config = dict(
    head_dim=32,
    activation='swiglu',
    norm='rmsnorm',
    qk_norm=False,
    init_std_qkv=0.0361,
    init_std_o=0.0,
    warmup_steps=224,
    decay_fraction=0.428,
    doc_mask=False,
    train_tokens=132100000,
)
Each number is 128 + 32 x the weight over the matrix's rms, rounded and kept within 0 to 255. Layers, rows and columns count from 0. Numbers have three digits each.

# down: layer 2 MLP down (transposed), 1152x192, rms 0.0556, rows 18-103, columns 96-143
# gate: layer 2 MLP gate, 1152x192, rms 0.0592, rows 19-104, columns 96-143
# up: layer 2 MLP up, 1152x192, rms 0.0587, rows 19-103, columns 96-143
down18:099082080130092094111129154114179135145102194078165110104188000173162121103132118168158106130112146094119092106103122108136098139146113137122115
gate19:093153137075196075113108150101201192135150171128121098163136112028056072066129148164167170132114112071197119059093183135075159110124208152152121
up19:121255098128189101107126201091133149110123103103142197079144064050066095066192190159211238157188114104238157036140180154115211171156158107096112
down19:205169141165159110125091129108155099089147172139106076014081000088140182111108131142121131130141121085130236169163108096066178065132123109075122
gate20:039159103078147118138157128147151072145127084085149089145088150134162207073163095145106099116152115137051125087094130157213159159129115157081163
up20:180089087084107170149122083076151151128128110120135136091151104096111084141168152098146209146103134188178120179100091104073075088133107119129128
down20:149061160123137150089096147064110084125129137201111132120200255120167126151129130140122159166068165184124171123077119121142187129195173095179158
gate21:121079119140153112160129143139147131138119099104160132168148139164110139083121119117133124155121126105156165096143143092145099075124128122115118
up21:085076155146128124134120142116156150122117134149115144089128161165116118209134101139150138134126107126105098137151124129120112127110120078162118
down21:141145191094132101173103168118110121147125156149134131152156079105088101103148079103155129107096107156118102136111103124106098142144089121147151
gate22:160142099122158093169120164117110085129089173088104138091121141114102102069079113101153173123108122154116074043155200160208157092088145157123133
up22:126075130116119182083117102162059114128118114091140124155143108125178165138135141110083152173174120102165157113046018100155086161147090127144099
down22:117088063079129203119115144116117102158162130134128093128128255144164206126093166180074146130133152093178095101138116077105158149175162124172112
gate23:187108138118141102113142124128153142129133184104117098142118122081153154139173117124076121100146125137088172115135062095155153125098076124110223
up23:095075148143126139092143120178130148125113110144126118148143141181100134144129120127134099123121130173135094140133163104124159129231135109107131
down23:174184174129164058176123118140091110155126187138091070151159221152090136118112103077086147149111123158105150159089123113135136138169098148136175
gate24:148148129118043202063169079096152173143016145143178155233140098144219084141183202122123093134133154091218149129112106128094056111126122132143053
up24:137201052064098174066075189134152145149116082081078124118015144126136082116077025130067161136133114099179107165127141111146183137117174245178172
down24:176125136088126162055189164101128175221087105189145191203145221112069136030107144158152139131128147062204169127080126134053163089123139145188084
gate25:161110083123140150115152138115163115117111141132127125078116109167129128149137177088113159147097137078158104132137157123071108129103111104104081
up25:166129159167157118129128082164189116141073075110130111203152133132114181119123179161129153123160115133104081110167111080131137133126085130139118
down25:144085095184118075108100130063123142130090116105113096152175148207151123153120143092119143085128111109096130136145122168135100105159125091175130
gate26:191123112117152124159147114137117115114138136104113131102132133155117107108111119100087140145127135115121099092151148103133093155108123119120152
up26:147092113102134169122116089138173163156115143154139131115089144140166160152128129156144084110127107108075167140106051148100167140138102159175101
down26:110137140111190132141133117143133167126107112143129103147163233112153115079147118131128102135120139157168163103128151165068160125103130094083139
gate27:119068133148124114097112120175115143114181116085115104096069137115106190136139089140095097134121131144041081144097154157180137129133099103126126
up27:097192132105151116172145134154084115148115107128100143189146144144120153113108139182136124129129127138165097092162093123142124200153151188135112
down27:098056141130117134137208140184148119145166110089129064125142159130132137108122109113088087127125101182086083114141114129192139187133175158167108
gate28:126119146118126131147128148126106092160127136124136119134103112104123130134122103129097138126126112162103121145118191155131121166115142120112147
up28:128124119120122150146122128139107144138126112122094134145098132117128110139150151091130062123119128181148078160109111135117116147138087137173141
down28:124168144109157151136131110124098105159110137096135145179093134156130111110153129134132095156082155136111148132135137125115132137115141131161116
gate29:093030185142115095160139188100135146076091135142128113126117175161055109123093104154124083150186102120099200104143127192149069123094091055169101
up29:147144152077131209191161110147147031151095098156144144118119146119133133169144189179121032142085092097100136136144090134074128117124145125140081
down29:177119100173127133150125112164166104142126177130119117119087030147197118164129082130133208118119128143060147107101129152105167115108106174162091
gate30:147077166166162116133130083146130082124159084074137097069133211183121158176110156123060023048165128128069180083131118144154062167157070076099112
up30:067178122096043164144154154121129170142102184154086150182110155073138162127132080108158255230119122143166135128119114107104168094084161214149144
down30:080141155119076149141146116147112097149103136088123088142111255131171141146088125070065114231149146168181089129120166177112149090147075102104141
gate31:115142135103134128118131107131186128138129116091152110093097129122133121110105152126126126154106141135101144141126144128126132144068111102102138
up31:154139165133145151108127166103093123122065142157122130137101121105134096144126159121120142124141125153141110123127125154126122157103131100151149
down31:115177156092121125144126105128119134131111145114128103132125120096109127136124119132121100125123117121070163136096136123110136152096162108120122
gate32:197126084116055134162190156114176079119175172139100148141119142105071101127067067124063089199084147202177139059123115127134061170124165089147146
up32:194098096131076142181182160112158104123148144178086145134125071121072095140075096120108091180080150163175129043176111135157099155150151067147169
down32:151128187166126129134167146174145036125093095139143129083174000104091108126127069090144144120083154151122116078169142054156125179119124135129141
gate33:171116181145146111159114160150130099127078124168170107095116131139110130107074112114094047151147166162101056128129076122131132117175082049140183
up33:091125091120112176057130093129151119160188131118166122112092125114150159161206150144142135075073114102072147141153186173128099145034158214179120
down33:110112163163156129118136094144167131134166134142102125154123222116154120141109155093137068138095133144162157145097138126131196141090157134098133
gate34:127148127149112147161113127118128098135104165164174135120094117143166117089128130144154095140110130121136125140126188131142135144159127126127144
up34:106149155120140106150136151128102159142138091125064125163120119142090131162119110137104155138123116115106129116134173154152139133108136121150166
down34:099136149103142123125141109140116115154128136131106147142078137135151095120124122141161099096120130127112132146135128125132128155109099133151113
gate35:137124162126128120157130129136105151137140165116095144170115128120133147157119184131138123158115120119150150118127103172152166136130098125114130
up35:117102086120128148129143110154124141125130100118151113157127108122108138096157109107118134126108126112149116129126134093127101130104102122143131
down35:124133112127137140130119139091140104136129138100140131127125111129128126115137130124121141138122121086129097130112120102158164115125125124155112
gate36:040150111076115137131118201126140140132170118122104156158153103107142144187144161133110112166098136124123111119121106126102161087110125173112084
up36:137082154124127144101136129085125058101142146123135135171104129131082106160120137166115111085168159105157099141106125086140099088144120078051194
down36:154164156147148111120146117091123161115124124093111094160139201191105122120120093077127120132127083229143120161131093148083119113116089151147105
gate37:105097219133130148155102087148141168122143149158112111120131134134099158093067078180081137135130148121089112139135150122125145106115107116132127
up37:125103175103127123208144189093107120091127151146112161078121127148117095104116147153094140137117123062116149147119092140099154142143133115171113
down37:107098149158087137137101151079116155096106129131164101175221150131116128067105106118113152115115119143086137131131107099157109129142123083121109
gate38:153147162097138073142114133218147163129163101118053178143093148148173225161172107155116130098128052072211147065178164076170147114076128140074110
up38:163130141093172125123091106152134133126163108130092127107146075134189140162155081147177135104078082108151158044206154091211112090082181118096147
down38:119160111138117062099121098156070141100086158137179103096150000126154073134112065051214125141112165150056125196096120131118081132120099158157199
gate39:114165139149085076171141134149136129143160132097096124137088164129087129097059130115140132215074090101072053127088154102114088146076140157117125
up39:132125153152121085091140136158112137109160093110158082084110109109114143079100091182112143163105126139058088109142139149138094056082164115080238
down39:203121089182099195093172123107129155080123156161151146126159092156063170146107134114193169139129168159028146114157156146209125169119137140202126
gate40:134216160115154152101087075145156125195108114182122127110145143159160111101118121196095150095234207073145130139216052123033161182195110165081148
up40:146145197136105117099101113153098154138045124227121167087170062173196128078179146183156183072207236077092086107153029063107176133234123205156153
down40:120117119159083121151124155148139065038130212137093078101154000135159136113135148136159169105130208132099183072108126027150170118211125212255099
gate41:112139138132104094121110084132134141177095129091137086198063125078201152153092108120097124131116120121051155131119102149169099115094170183135164
up41:099155137109147101142067160148180075142179160070069121194079157165067113177126086128165106175128133102125130064119188141202143103107116179129141
down41:095098095090133083129172093140190171107125146125137100153148117084172173139105089144145118090130116132080127109108122124113131140102166120138036
gate42:121157131170116048137061148141212103155195105142139109123162167139016199156069093179140158145154060041139112086173145211221125093114097187121071
up42:145134119079171226158209129168089145113042132074114198099096137094228079091164177109090050091138177222113141138097061041034138177095125117113155
down42:120173112072160118133143195075114121135133150087101174105049255104143138168153108092118158125096152232165101070108055164092179207092125122130187
gate43:135113064174122159119145131121196136161097092081116096090077135158116134134166200118085020142172143119167083148126168148141157129080116154113069
up43:173168091150093108138164090059169123129039138152071148084125125116100064127154151116135132087151185101177135161221108118105067109117135096146092
down43:082085084102074095099120116056124160089124157178094122062128021113137142147140085119106093074109158088097166144127102067156124110084153075175107
gate44:089123137128129125088123143136155105106141109155137133086126168139101142165121132170145159123109145089128070149121147114167112119183091144100106
up44:186165099118121148174095113100184153130147122082130087148139142129103123078130119162139097131144130100125136123149135134175150176126104121161174
down44:132121131160104104136123083166129166099122075098113080123165146149156127134105151149089108129092131108118094095148131092126094117163100183144140
gate45:136092089105090171135131129118117095133163131128142079119128127160128109155122063099135110168107132111056152132094175146128106107081145163135104
up45:100062144125113103187131105129142099122146116131130140134102150086159169152088103128099126112125128143165137117110120193071081154056147123114137
down45:131099189164177155144116083099150143149126160089132086122212176195148097122125190136112142134147143128162085151098125117161102133111104118069140
gate46:114122115118137077142143156144120099115145076160066135103129124092105149116115091119138176114151107151066111122127133078105132110161170127121146
up46:089098135152133114150122156116105199091178143115160121137167146116089111166115170090096129141130127142119092143130134166085129163152146097131099
down46:126135085158171122165141114116109158123110102197137133096131224135117131134144144139214122134126099114156090138109144110155110101169121117151105
gate47:128118128067149113138123174145115198147154118105098183159091114119095226136134141175143064166121094122169080137039112155199162150048154117145119
up47:111095151086161135089137118085133175142136132135131151120133106141103152139122142165151137148126115124072147116072056165171128096085200090145228
down47:114127110137150109127163135115112106100129109071157095081163038127173155169091086114160155055112091147045216123173116147121099152170125126081123
gate48:127123121128143130123145104127127113115112157165157153195126120158111120107137162122112112129125121123104082152144117149134158156096126138147094
up48:161127136136147156110132105113152085113142183088166128128133110094114125118078111091154120130121151081144142090123183161134120142077125134116168
down48:149120143126131141145066147126131111144106168136165103100147092116137134079124118104186168122162125054135108126130150133138103109139111137106150
gate49:142158077108136140104115112143155074149158100122102109170122126157166142158156072120143167109166123119133110132151156117144173115107160131095109
up49:049140168157133139168152144089121175095159104123126120134117133152093118105140123131124120161119111109153143131116178205165132104100140144152166
down49:093127117137139060124167096061160147163114107138126152165165158126138122109099123110158089119129113102165131094127116145158121154169100107127101
gate50:204115187156140019197062112145086154130131112149109167106136119107197143145071074130119123065174141135088082126164104086093199129202194118069183
up50:205179080179129146123136138171110139186037038167136104168128098124106122126127073138116137128148105096131130192089146134170187125115188177175139
down50:102121108083141187120140125180152165107151163073157139059043061137154029155194165096152145117129169190048130126175169170177121132048216096026166
gate51:014099118135021112104145079096087188062108190190087044125120096118171097198100109092086133179047161134114098196129169137118126073122210107105158
up51:189082113159190110165143154095178209099167235120144096097082162136126075107112161143231153158125139130232056072107102108157083165142152213036090
down51:103124075164128218026161083232089183159102154207211112184140237167139093134126091128191077085160130128151202069167109186180181085114184131204116
gate52:087088181151163127084121137127112158073136093132169115147106137142093112179126134139098208128116116110155125144121119169114107118141124095135138
up52:138161094085132141131090074149130160128107151095084169084068138107132134127137156091149044114120147105068121093136076104122112142126154146107170
down52:136137103134178150065099123130124074093105132144116159126082255162122088144189148133153123119111112121142120162139140147131081117131141086138146
gate53:108144141117121118147148153134140168109075162154118162112114118150132124185137142123152109131137132080138145136137138129132125123120153127116085
up53:080116172142117138130123162111116107126144124109123126112113150134106130132105119138121155133136112134110135140134091138126108120132118099139142
down53:144151106109161166146136153113123131121110106119158095103118142098162090134152096084125133148133122108131110123124119136117152110100155175123103
gate54:114091194167186164134089113137132091083176093140148092147131180172073091125125160036046091085131134176088152157088072190142110146116128098132165
up54:146065135109121159151139168068159212173134166118156093150038107099134121028096139122146122168160086140095099111089102163177137137141127171158133
down54:106148101186150115135102165203137160073134077102061163113086153119161071122188094193143121146119126096163096088139183172144128106077070118139169
gate55:101166099117129132146167088161134192127085127147073148107152143122144099160131159162144081102081161122161130145154115081060088123084120136140128
up55:131154094152125123123096090162156103097176117184143119242129124146110108153163147090142097127110131084211131128084168135166143065154096084146133
down55:110127129094069086130154082152108110148134128147139181102101113143127104171140160150058120162151178159135141130138088178104168121069137002121127
gate56:163129117107102115086102162187122124123125149098131132101087130154137158132151107184134114168100131138070098114108115138129159168125117172147103
up56:151093094122141131095115140147143112096100177165103125142106128088141116113117130139124102107108135126116141125100086106133138115107164136154171
down56:119092124128102148189131133126134158107130134110171145180181086131100132124151081198149142135146120113122144113137143069130101125148150153153083
gate57:169127131156131114180086076125147149125113145136127088114107159097135184086119106087131139123076117094084071129139099094138112074135122175105096
up57:060142132123120142123158136121153160153146094107142139121115128152111110167168105155131111151117110084205130125143135137112105098090138117076080
down57:131140157091125080090134121135127141126137127132140118115137127104156151151065159102128157156133112136075132071116177159153159124170133113196162
gate58:082106072038131089127092159112168138091170126158156126188131140158079142109174088159114114121083122173176115066020145133123112073132115079131119
up58:186080176173158142140092089166141135167091142099115140148092106122178093113114122102130097120120168167076130244102091155107164160064099190151108
down58:138164123059146166102157094159105114171007074115100184172107240086098084080130176177121104108100085148192119030135091110120105157169180109138095
gate59:198131106160115059130115127138066153145117152153121125134102114193127125108116150151128072108138137162141125124136129090101108115146142118121159
up59:140113108115130125095109105141097136134155117124121113159103104096121121130100122108102152144137147160130126113130117133139154145109139149102114
down59:127116125157140110131120103139137118132119117150134110137163169121096107140139125087110153144138127142074154132148094170136098093068133134133116
gate60:143162124141129145095125129119109092090127149098141131105141108183096136109135162115133140140144144123172126129143101163119124167156142138126122
up60:127144142140123144064179116119124097126158102130130107096130150161142128128130141087133131104152131128122168113149129153105103161142120111144134
down60:115112115147133133152124117144107175134155125103151134133127079113158115126109106138133102146142164131145099118120127091160102124082109134137111
gate61:161085087063146158147111170124185104158135098110087094165111163078109174149138079106104139232107123109103155103187096108177158111074135145136172
up61:115096172114074092138205164106125156134202060097135107178171123147081132149085098132187148127084105130086176122120198135229141089097115140140114
down61:146141143180068085111146092091161110128147167181109158103119082212087089077069134138138206126141165053107133095167173137156163165137122122173085
gate62:128146183130089093167100154181140126136067158182092127159174185123200102104083171159124108112151193120088069113154082220196160106135144076183127
up62:125185131109078086134134136157107139134034129173153200039148130062180043130058081069149143106129191135187094142169059141099146173128160086137125
down62:103113038155150150117175138145114107109123132111109085147143032117091108123176123090129164157124163092115118176158126173138122077165133136117147
gate63:052097145065136115176190166178112094054149127098146071149130152129129113140111173126142072151107120127164087113163205126171151195139177149126168
up63:082126108108100174171176164163153100080136158066183061152104151185180112136141140110108039127103169154150107128083220139179154226142212163098084
down63:167143117147107150148164067166099088086100132112168073085161000161179131112146174100123127145136103116120184168125179050158117137145115124074157
gate64:102113123112111123108162112139126107111179104164092103142182120073197217147092050131157125089138148144024146098109070080102119129099073131081187
up64:103107099145124137187153152080145093114151127120044189080124094156117087154087147133134127141071184078139089110134144064206209077169156107112153
down64:140200109105128104062128123132142113132092157152145090128191127068070147099136089141157152163082125156125131133144118091098170204127055127185131
gate65:103107144143139150145130153123122086114140160140111146133156128148112122148100143121096111160132113121132104126139161138124135120101128115116137
up65:094116136136108112103140151144183159130143129157136139120156132146133109095142104150121141121108131140119115115117160155091145161102145121128094
down65:127114110146105107090155139114094141103125110120135116144120158105143107120128129120188150118115102102124128128122133137123094141115123138136132
gate66:103090183182179129143098082180197111028148100175131123159143192139108132118077112153106129123183107115056111100149127148117060119128090094103165
up66:100197115107112155108105131095151208169158130023083112076117100086156222108180067147110129127063135199113106179103112128159112131106132108129125
down66:185114093123119172153140126132137153159128134168110109179141180092081133154150133049127151120083195125091128149177072130122150142056155147088094
gate67:117090123102129174115121104136130131127137094117154105181098115130156126161138119154143150125131122105103132104126111093169109097080098152140141
up67:099121132110128144154138123127099069134147109088154141086146126089119175124139182150130087119114145090107195128123134138140158117087182120171126
down67:139129173150083151201141126114124078116101169129112156109125161137103086147095104123089170117169121144129101136115099135146115136146108121090164
gate68:028030080211160161137145152089102154097179126125077000162143107174029223092109101174093227147115106123063167150086174126213087187105086092099156
up68:169145007200179177129144120092104138123127093162092049110101101164112156155111046192160220141157088091164111095059218119164095192085089045161141
down68:113099116177226133156126174114107145107137080145109039202104000081154152075067120154187159118110133108115079131161125104084064142121114097128150
gate69:090174132141121104139137153109103105119163122099070139138145126141114126121151102132151117142108099117165121131117210153154142091107098146166123
up69:137156106098130115115127112118149123135101126105110116140120119166110128108141117106109090105111111112101120136138179092157131127146124113129135
down69:112136124121117106126129128120116125148117130115123126159134100167109124129102143114165114139134091147160119116135149103112096125120153161117093
gate70:121056154160152118144113145104154112134145134139151089105114140127101118151158166110098129117109137151106065120157122179141123148080111097130125
up70:087068173143131104065150162132101164130165131141117136172119135131068149074094130137120109113148096140109134133131100140164156150142136119124142
down70:128110168165125139095119105189141172126129107174114134192107146135136147139104155168136110140132114135146098114114094102156132146113105148138182
gate71:136112161132116112142143112121128089119187137121116147127095160134096091195093108176119118124126131079119119140119211097112067112149106128136125
up71:142124150134114110086149134137107138128166116166168138063111133123169113144129128090110142144089129127129089120116132117120121130151094104117111
down71:113127164122129137112109136113143156182116123146147167153119084150150169132109160141110118157170157141108132131121112155103115185109140115089137
gate72:139124165120134185111121139113122136115128133139057144113124146154151125107088151149063065133119146146140151083145139122126169119109114181121114
up72:160119187121186142182101099107121133096140121197107125150164118146181123097102117138129070102083171135116140107164115120176191153159109147114106
down72:158116173146145080146086108140104136074105098112167077082148059159149100160144097129141186104128090145103147147105143082179082196119108114104215
gate73:190081079121134110158141102126127127145106207126101134096114111121158113142132144129133110128123114156126072112138096140172130137117154143088110
up73:183124168129127125108136120132148122143117112160107114174107119117142140119159079096143163119131139125107070148109109115117095081107108096130133
down73:149104107144159106101124163139149133094162113132089173125062076137135100116125133162142118100162175102150094160162137078132117115162150114126117
gate74:141203088095086155139160159127094089172108158188139153069143103123135161163072153157095124124086114070174122140079160118145130124108181146124133
up74:117171173122103122140112171109106124145161094134125108116115145116125150099075138209089161148144080102117128147173097136205146086160154114183123
down74:202149106177159149184121142111081092174113149057139131059158067121135180157157162088118161110143170086102084136054162097185080139171151132183162
gate75:089135062128093162152172152180157158160231184130157159164076140089106101145135076166154117142097094139107113071074057159202151185148142100076121
up75:219140166151134094055039101100122122118156135140104122101133144170116118045080115162121105179194143166099041137130202168064134158187123092193110
down75:083134093111105095097125126153111124111180102143114141152071200108146052139154124093120046166144108153175134102112097133175146147073118130076152
gate76:146165123105128130054059145138155165126108169129131144129156127147137122093070144059110124170127128158126101103154146154094184127134156154109220
up76:120116143170118166191192111117117069140161135101108092137094158116095140175175106191112113101121112076117110147098104113127057155125112093152071
down76:088146142140181125133126128173081134103172102097112155171100255088117139119163080137153116183113061125110174070152148138096102107124098098119118
gate77:117115115138186032165141158117112123203129067103098123104100186135111111132101161217057057157165108137133164149103207120102099114076137090151137
up77:180115122088084210050147137124139143051161185120140184148064128121121101130117181059092135099144115085111123109111121131099178139170160143133148
down77:146113117114105131083130141130130148158138125091145146150000164159131117120110204142089093119180028124141157127092149125107150094139181078148124
gate78:163151064091153103106145143174045120137130147086051102150147153078192158129196150144150094117159145134138109097151105111120148068224085095088062
up78:147094094076148111150128135150158128121127139150119146134098092166128133106159147146145110162088125135095195106110144158211191197114113195129125
down78:160150175137141042102125063111119161165156096148211171140060033143159099174140166133114119146117114067095123100096142202178119108103078189134118
gate79:132136132134140109147083139132127122136096143137175117145131153123108116152126103087135135118125114093140097143132119132118130064103086133120115
up79:107107126127145103104135112131160108112137127116124110152120136156152135129075135126112130126127138137117102139135151118126136119157133117128096
down79:122141136112116158135101132124144146116122112135114132130108094151107143134108102165084155137108124132132129077107131152127120090083124158110148
gate80:143129138133115094094150100100125135197170180133067116181091151151092140099029075159060135213181193149197076154084163152167189167116085150124152
up80:124165117094141141174131170220122088075133068086131178109128163096167157119176192091160113076159060127096156121131088140098122117148190111104085
down80:076141158082085101114103155207099126167150105057121173127079255126145126124141180120040110114092139125145132120142119167117199110163160090109080
gate81:059129213143144154105158092113116169120135112091163100164119151186138133183157118140094124167140130132139162114129169166124100121127140085145152
up81:166122121145173141121091134136130094143142099124107161143139130100093145096069163156144168141128140150102083147148061115146140078186034180124108
down81:104101180144194159030149123133089134138145155104145144168133208134102139099148136114093160114107112173127128107135129075117113104180105159127088
gate82:113135111114134136156161184159113124143116134109108122111130090174117144133142134156135142157106102086119124135096188168172136110125110135186117
up82:151172123103125075128146117126122136102108081157095145089140134157134121116078157124109146167084102121102153102089131083124157148169135147143084
down82:120112097137083167185112104185143109141119128152122141121107047064092138093105092118135171110161158119086154120139133139072141163165171101114142
gate83:175114140092139124113131123187163093255045103150157140153068102101143093123134107116196042127151151119166047155189100124127143157122157101115118
up83:145070137077155108102162121178164125172048093100185153195180118134131073132155171144190092078205155125235091089176115150094156110123154090060086
down83:149081106124072180106136137129164132081157160143118091141196025154114124112121140085118123114088178097095156166112076103137115057111137076140124
gate84:118093195206128111175138119144098060139189132206177088179163190134010145120133153075095129096172115142205130123116142154122057063154110058133085
up84:108085169144163131152137127093098058136146065214177064174153100116032072115112137055129097092144104105178134116130118156135078095188146027191092
down84:135102166090120117151152127061106178157125101141147105129150000108044099096068186135188146079189097059129146128046138113106149166184137145188180
gate85:088095110119106139119178145116119115144134198077120115074183103168108099137124119136064080162128122139121162117136139133132137118129134077124148
up85:118175136159097182174193150159120088120134096147099139171182122102123078092096148101156139128115109130179081108106165139109113124098132105148119
down85:148097107174154096126114163153109104155157088126095097219146073103098106121070125086146091135141151171107081086138108160161085134107138075110103
gate86:135176204126096137105084058125161114106122105154130156155087163148182142147093196109116112132157148101178127109183156127103085170145076086110147
up86:076196123131132143144142081118071108071194065087129120237124156184094161167111089118113130139131126192181143169152133152105100099121164061126111
down86:118116068071077168171138062095155119131118139174190148186170122079105152118135111132114087098133117083123141112146120200119199164125175067099154
gate87:113127148123082117121107148113088156156141070042116127142144131164106111095054073177128149137162139108149138100182162123131145106170114169133152
up87:088088113106118174144118146116136122136162116154066096169143165096121112079136175103106086156165107177149181133146101141150128096144133092141098
down87:119063144075161139147124105124133125153095121163057143166110190088102139109117108129143108143156130081173206098198121121112187107127121135186100
gate88:109138105153104103127143140146108154120138153137116111160096127123109181111098111142134128141114143156118140144134145168134155111161129130150102
up88:152121086138135104103148116120104155099097135135120089066125128126156098200100093097127137117107126133105092125115075179112124089109135080132136
down88:191126114128134104123092114101143182160120116126103125086146136153128138126143120138146124146122164087155100146129072152137077133119167135155145
gate89:163122058057120149119166119109131089072088148100110130133005160100102169138164155131085097172095107135123111121128170105116167150068093135142153
up89:136084117113130116140122073090098104074144136142141067153119125129119136160151116166137150164054107149044140121159141093126184084053093119108200
down89:174116118179131126141188099144068128132099151096142088116192086139165114127143123159123086141085170177075094119142174139147055144090130116117197
gate90:126127132145139148108132118128141131121139131124138122120130145135111116154141130131161126119119134138147110167151155096134090113104151121124117
up90:119097133103115147163099111168150135123130143143129108121102132143143155122139112145121103122136157104108113120123117118101133134098118128117147
down90:134131131120108156137164143135146111122111119113116110118121153110135136124107126126121131111119103139143165138113139131122144119144121131141109
gate91:128107090108127110166114151124117129146110100088174115134147101132158122132117112150152136136136146139123099170124161087190157131171154079128055
up91:158105063086129161119145123169111103148130085088120122164099139130147173149105116128126156148155119150094110189110154132125092135148151062141117
down91:137111111142151036110104114148077094078147117106148133099139000157173084144136134189114122103131159094176124093027115113151120105148135160126103
gate92:157179083119118146179125114114084138128115199187108111141143108105166126106123152174121124133107165108158119131153091159090139142091170072150093
up92:127109098100128144117112206114108125114156146163108092116115115148092132183156144119116160150153107138129092152115157131110125121137125099083200
down92:102107125151158181084118128105147136097155170135121045140161149105128171143082159119144124088099100169088167088161124075150126143093175162118081
gate93:101100122100080192142104227100121132116125172076132047157123128112064128171153131116089075128151122196125136158061137141127113064119086159137160
up93:111093111103073177130089190093114137141103190085099044154089147092049120155163128092075076131152128196170126158048121126132094091133077152134143
down93:124144118124118119187105136142122102104067103144103117107119025105155086190175061110180176094123184134150093136140122123100079154095146158096222
gate94:161088194154123085104141126137135110196086178125143109179138205121154127099121115130059028134188131173070108074145088105144141134190131136192116
up94:123107165168184126110108100126154140188048107156145103155155118102158093105136127096112059141171120196083091062158077138145131154195125073187154
down94:140106138134134123157122115161068116135078180125133127122127023104137101094135159120130079120139134146101144099140099130162108111188114136180150
gate95:137121135119123149111145143127144071115114135111124119107130126122117105119150101153125133143132126167107128163133135104115130120155112125092114
up95:133119165110143167167122142119130123126133111146158127134142137114152106139106126130149144134129139130154111138141174146109096143133107153118123
down95:122137122134160144156142092123140127164121124097124118120120150152137154154136143086128133111108124099138098129114120128142104127130116146156132
gate96:160077110171146129126135126075127170107137048202192167088127106127110070177117117142098151091135125118104192121147135119103142180152176088147110
up96:121159132162095220142202186100154077171113134062153132136173099134086102167182124097112077182132106097124132124117137180173160102088167102144141
down96:124073132089077173152133089126182088134133129138150148118054081104206182150116138149156173152105127073102161076165110104146223118098115143156159
gate97:152104065138134134105122129123109121116196110120143115112155122112061110083125128152127124161121124113108092055116126096170175136147176149160158
up97:120182134166122132090106095170147123105106099127170090184102112169156123159129181145133138094126141086154146116118173157151118160107104145126088
down97:134137141117157146106144163164147201152104094136132129152111134113146173114101119120164161093133129130137127123153119091132098081146099150187135
gate98:095111128108156138157109115141115131139141172127120145163108161139098131104130125137110113124123121170095151123137089158171152123081125118137102
up98:163154088137114111084118115106129112097118173127178127148089116150104088114130132115101105138122143100105135116119127143111108076109128113125121
down98:161108133113147094124142133171108143074112130109091152149082056098134113141159119146138172098115139106116136141115145095157126088139176128122125
gate99:155103082151173141129111103155136063154127150117095121125119126158153162073160132087118181119140127128097093125083115149209170133170137152118067
up99:107117165074100122089182095105058076141092120148152166158154144126059050135157084104162104128082117058157088068123150125143142150114108158175078
down99:130153201135071135107133102112163200142136106141097122149104193135128191112117112164099086160112128178175087102148133128100139098130127067169167
gate100:191155151106111096158125081095156116168086113149133158111142096103125080082115144123141074060154167086090116073108081109119124132103147138172110
up100:132113124112142074085084039157141094145107117111156167135113134110132113092093136185088139092174143086163097136185156116143127203115095136055113
down100:181122118158157119117164177126067054111130128119129106127163066121091156111118179148070106121103072105125227089074094135117127100085153167168111
gate101:109167114126105192134140135061110124146113144135084123163168124128162054114088143112110103161057124150197220122130122163154089118150201089200123
up101:078102133192132134136140072073164187149156177105163119127131164180119096122101165094131139151119103139038131168124130179107177169118153130171121
down101:147157191103092222139139113116087029140168154096125136129113125142169122185172130150156131184146121196114151152101195135130177132132115211147145
gate102:184180080102095116113129130202138182131105135117107143150088102140123149151139088147108138175117100075083159079041122117182170124150114142126067
up102:074059152123131082134137144105074121141097144088091182157131191129114168085122162109115104098169134155192037157169117128118138166072128192165141
down102:135152039086111116147145228049140161153104128069103105132069241155116160091117162137113068102116159090184079137129100151130174112121117143107095
gate103:037064156100137112094076139102119173128171151102129136161147128149115122074142133114105085099093125126127156133098095151117109124127127117189129
up103:140120152122114150127145124153151100113133162145069081142120147111159160106136106093173159121125129154110145140147118134140090142100150107099147
down103:089091150136169112125137132128163130102138085100121100095166205155145142096110152138108103142154169077163177075121132127089143105110093126132138
gate104:103113123111117118120162153158120153122165169116089141147099191162102132134089063167057175137119119108140086056141154199169126159118158124177145